config = dict(
    vocab_size=21693,
    norm='layernorm',
    qk_norm=False,
    attn_scale=0.0884,
    parallel_block=False,
    init_std_qkv=0.0243,
    init_std_up=0.0348,
    lr_head=0.00519,
    decay_fraction=1.0,
    decay_shape='exp',
    final_lr_fraction=0.0,
    batch_tokens=131072,
    dataset='wikipedia_en',
)
Each number is 128 + 32 x the weight over its row's rms, rounded and kept within 0 to 255. Layers, rows and columns count from 0. The size above them is the row's rms in percent of the matrix's.

# layer 2 attention key, 640x640, rms 0.0259, rows 367-377, columns 128-191
size [106 111 106 107 106 112 111 108 111 115 109]
[[157 121 137 172  90 110  73 144 104 120 177  85  96 198 146 204 101 100  42 142  88 164 142 167 100 125  58 145 108 148 147 160 117  74 171 168  64 119 111 121 172  67 150  68 185 138 131 115 135 165  42 118 144  99 118 162 166 111  96 152 121  81 127 132]
 [120 128  67 131 125 114  66  92 149 112 143 183 139 190 137  57  77 173 131 109 148 113 165 146 160 178 121 100 143 159 129 152 165 109 142 112 119 135 137 130  82 152 198 181 122 128 139 141  80  70 186 115 137 174 103 133 167 132 121 142 106  86 110  64]
 [130  93 142 133 115 135 194 139 167  80 202 140  71 104 149 150 121 169 164 114 154 116 155 140 152 136 150 136 163 144 156 148 124 174 113 178  94 139 141 164 106 157 120 162 113  85 162 162  92 129 142 160 139 129 130 104 153 192 102 140 113 136 212  95]
 [110 103 146 116  86 156 159 131 127 122 124 149  94 127 103 149 123 144 124 204  92 132 120 126  65 121 174  89 115 140 159  90  97 151 129 110 147  79 126 116 113 168  95 131 101 159 111 146 162 113 149 105 122 164  78 114 185 151 178 148 102 159 150 134]
 [126 138 140 144  91 108 151 142 153 132  78 137 151 144 144 119 175 157 155 112 176  94 155 110 157 110 142 150 117 104 135 157 175 148 119 153 142 151 214 134  60 139 147 130 131 157 123 143  77 115 174  89 147 157 126  75 158 167 138 110 115 187 161 115]
 [130 109 171 199 109  61 158 134 191 117 116 125 138  95 141 145 118 145 134 138 174  99 146 126 107  93 113 162 145 119 125 134 119 136 132 129  76 107 184 127 167 143 131 145 157 114 156  87 129 136 160 191 122 199 124  85 106 140 193 133 104 156 110 170]
 [147 110 127 163 116 147  38 141 121  42 142 150  87  97 129 129 100 130 131 166 103 132 100 120 138 137 103  98 117 130  89 182  67 150  76 135 183  88 177 160 116 122 135 147 126  77  75  89 108 157 146 187 114 129 208 155  80 118 154 210 124 124 141 117]
 [ 82 133  59  88 101 111 149  76 152  82 122 156 108 112 127 161  74 182 183  92 116  63 128 147 143  87  83  82 162 140 174 154 149 184 143  88 112 149 130 135 183 127 110 138 146 122 195 136 117 138 129 131 154 125 119  96 131 110 162 150 106 119 116 112]
 [136 126 131  97 112 131 162 180 182  72 103 132 156 150 146 184 106 114 161 135  88 104 133 128 125  81 144 129  98 136  95 106 111  82 166 128 127 133 123 119 133  95 129 145 140 130 118  82  96 142 140 109 144 121 188 128 174  91 141  89 163 152 133 128]
 [120 168  59  87 132 142 125 101 153 123 186 154 180 173 101 160 119 103 145  72  86 149 152 176 158 163 148 142 173 116 163 173  69 178 118 150 119  85 150 183 184 143 141  88 104 108 109 111 134 128 109  66 138 128 152  99 124  80 197  92 122 135 176  78]
 [157 139  81 129 164 118 106 107  98 186  82 120 109 111 182  96 174 172 102 128 149  93 130 125 154 157 136 127 129 141 145 129 119  92 186  69 113 173 107 123  88  98 130 152 121 127  99 126  95 148 147  77 161 121 168 166 105 179 153 151 130 122 110 104]]
# layer 2 attention query, 640x640, rms 0.0257, rows 368-377, columns 128-191
size [112 110 110 108 114 116 106 120 114 111]
[[144 105 109 179 160 142 114 184 122 129 137 111 125 131 155 118 114  96 161 149 104 178 140  81 148  72  96 185 173 120  84 103  89 182 130 118 131 112  82 117 132 144 148 172  61 113 120 141  91  87 124 149  99 116 107 180 103 146  96 168 144 118 108 105]
 [131 166  86 121 122  92 117 131 148 153 143 123 102  98  74 107 102 106 170 114 164 105 154 148 105 167 137 176 139  87 163 162 110 143 187 175 165 102 130  83 123 188  56 127 195 121 140 112 171 164 137 145 110  89 138  66 151  78 116 117 106 134 118 105]
 [105 142 102 146  85  91 198 107 191 106  88 133 103 134 121 147 125 124 124  90 157  93 127 132 120 128 153 148 148 139 110 145 139  99 133  88 111 124 143 122 104 124 118 191 195  89 171 166 174 109 157  84 112 144 104 122 150 124 144 122 114 146 153 136]
 [142 133  94 138 106 104 121 129  91 110 151 141 143 121 145 154 117 154 158 108 147  95 133 120 128 155 109 140 125  97 146  99 135 175 120 154 128 125 103 120 131 173  72 108 131 168 194 167  86 121 165 164  89  90 119 139 124 149  70 152 123 159 130 111]
 [122  89  75 162 172 122 135 115 126 122 126 169 141 114 146 116 118 107 127 152 111 109 124 114 135  69 109 135 153  95  82 118 143 134 140 144 183  79 142 169 126 161  88 127 159  95 172 155 114  78 122 146 139 181 160 140 103  90  97 127  65 141 164 158]
 [146 109 104 142  91 166 104 122 119  93 172 164 115 151  69 177 147  96 119 111 112 144 102 119 135 133  93 153 229 132  97 140 129 112 194 168 130 137 117 202 131 164 122  55 125  95 126 116  90  92 104 118 130  66 146 145 151 110 115 184 154 114 135 122]
 [105 124  96 136  96 174 138  99 196  72 117 147 133 138  55 174 145 113 192 109 105 118 129 101  42  66  98 155 129 124  79 113 121 129 146 200  45 157  19 165 184 111 102 106 122 107 141 113 145 129 121 142 132 136 103 153  59 102 131 150 149 163  82 134]
 [137 106 180 119 163 142  98 131 125  38 134 154 124 151  87 145 146 132 138  75 148 142 128 188 228 147 118  91 149  99  60 166 132 132 132 135 120 165 151 120 125  96 160 151 127 142 157 106 141 159 103 136 134 115  87 104 102 131 146 119 158 152  86 111]
 [172 122 105  81 119 105 129 149 131 128 231 108 188 140 141 136 133  91 128 134 110 162 169 118  86 129  83 148 177 174 124 150 104 132  72 123 118 152 126 163 111 122 128  81 161 136 140 116 162 185 121  84  98 119 163 112 118 105  84 121 194 109 153 114]
 [125 148  73  83  79 123 132 125 137 128 168 125  98  95 170 104 130 103 119  97  94 154 157 109 155  94 136 137 102  74 139 133 136  89 157 123 161 150  90 167 151 103  88 102  64  91 157 154 121 143 183 104 101  93 156  55 101 130  67 173 174 155 164 174]]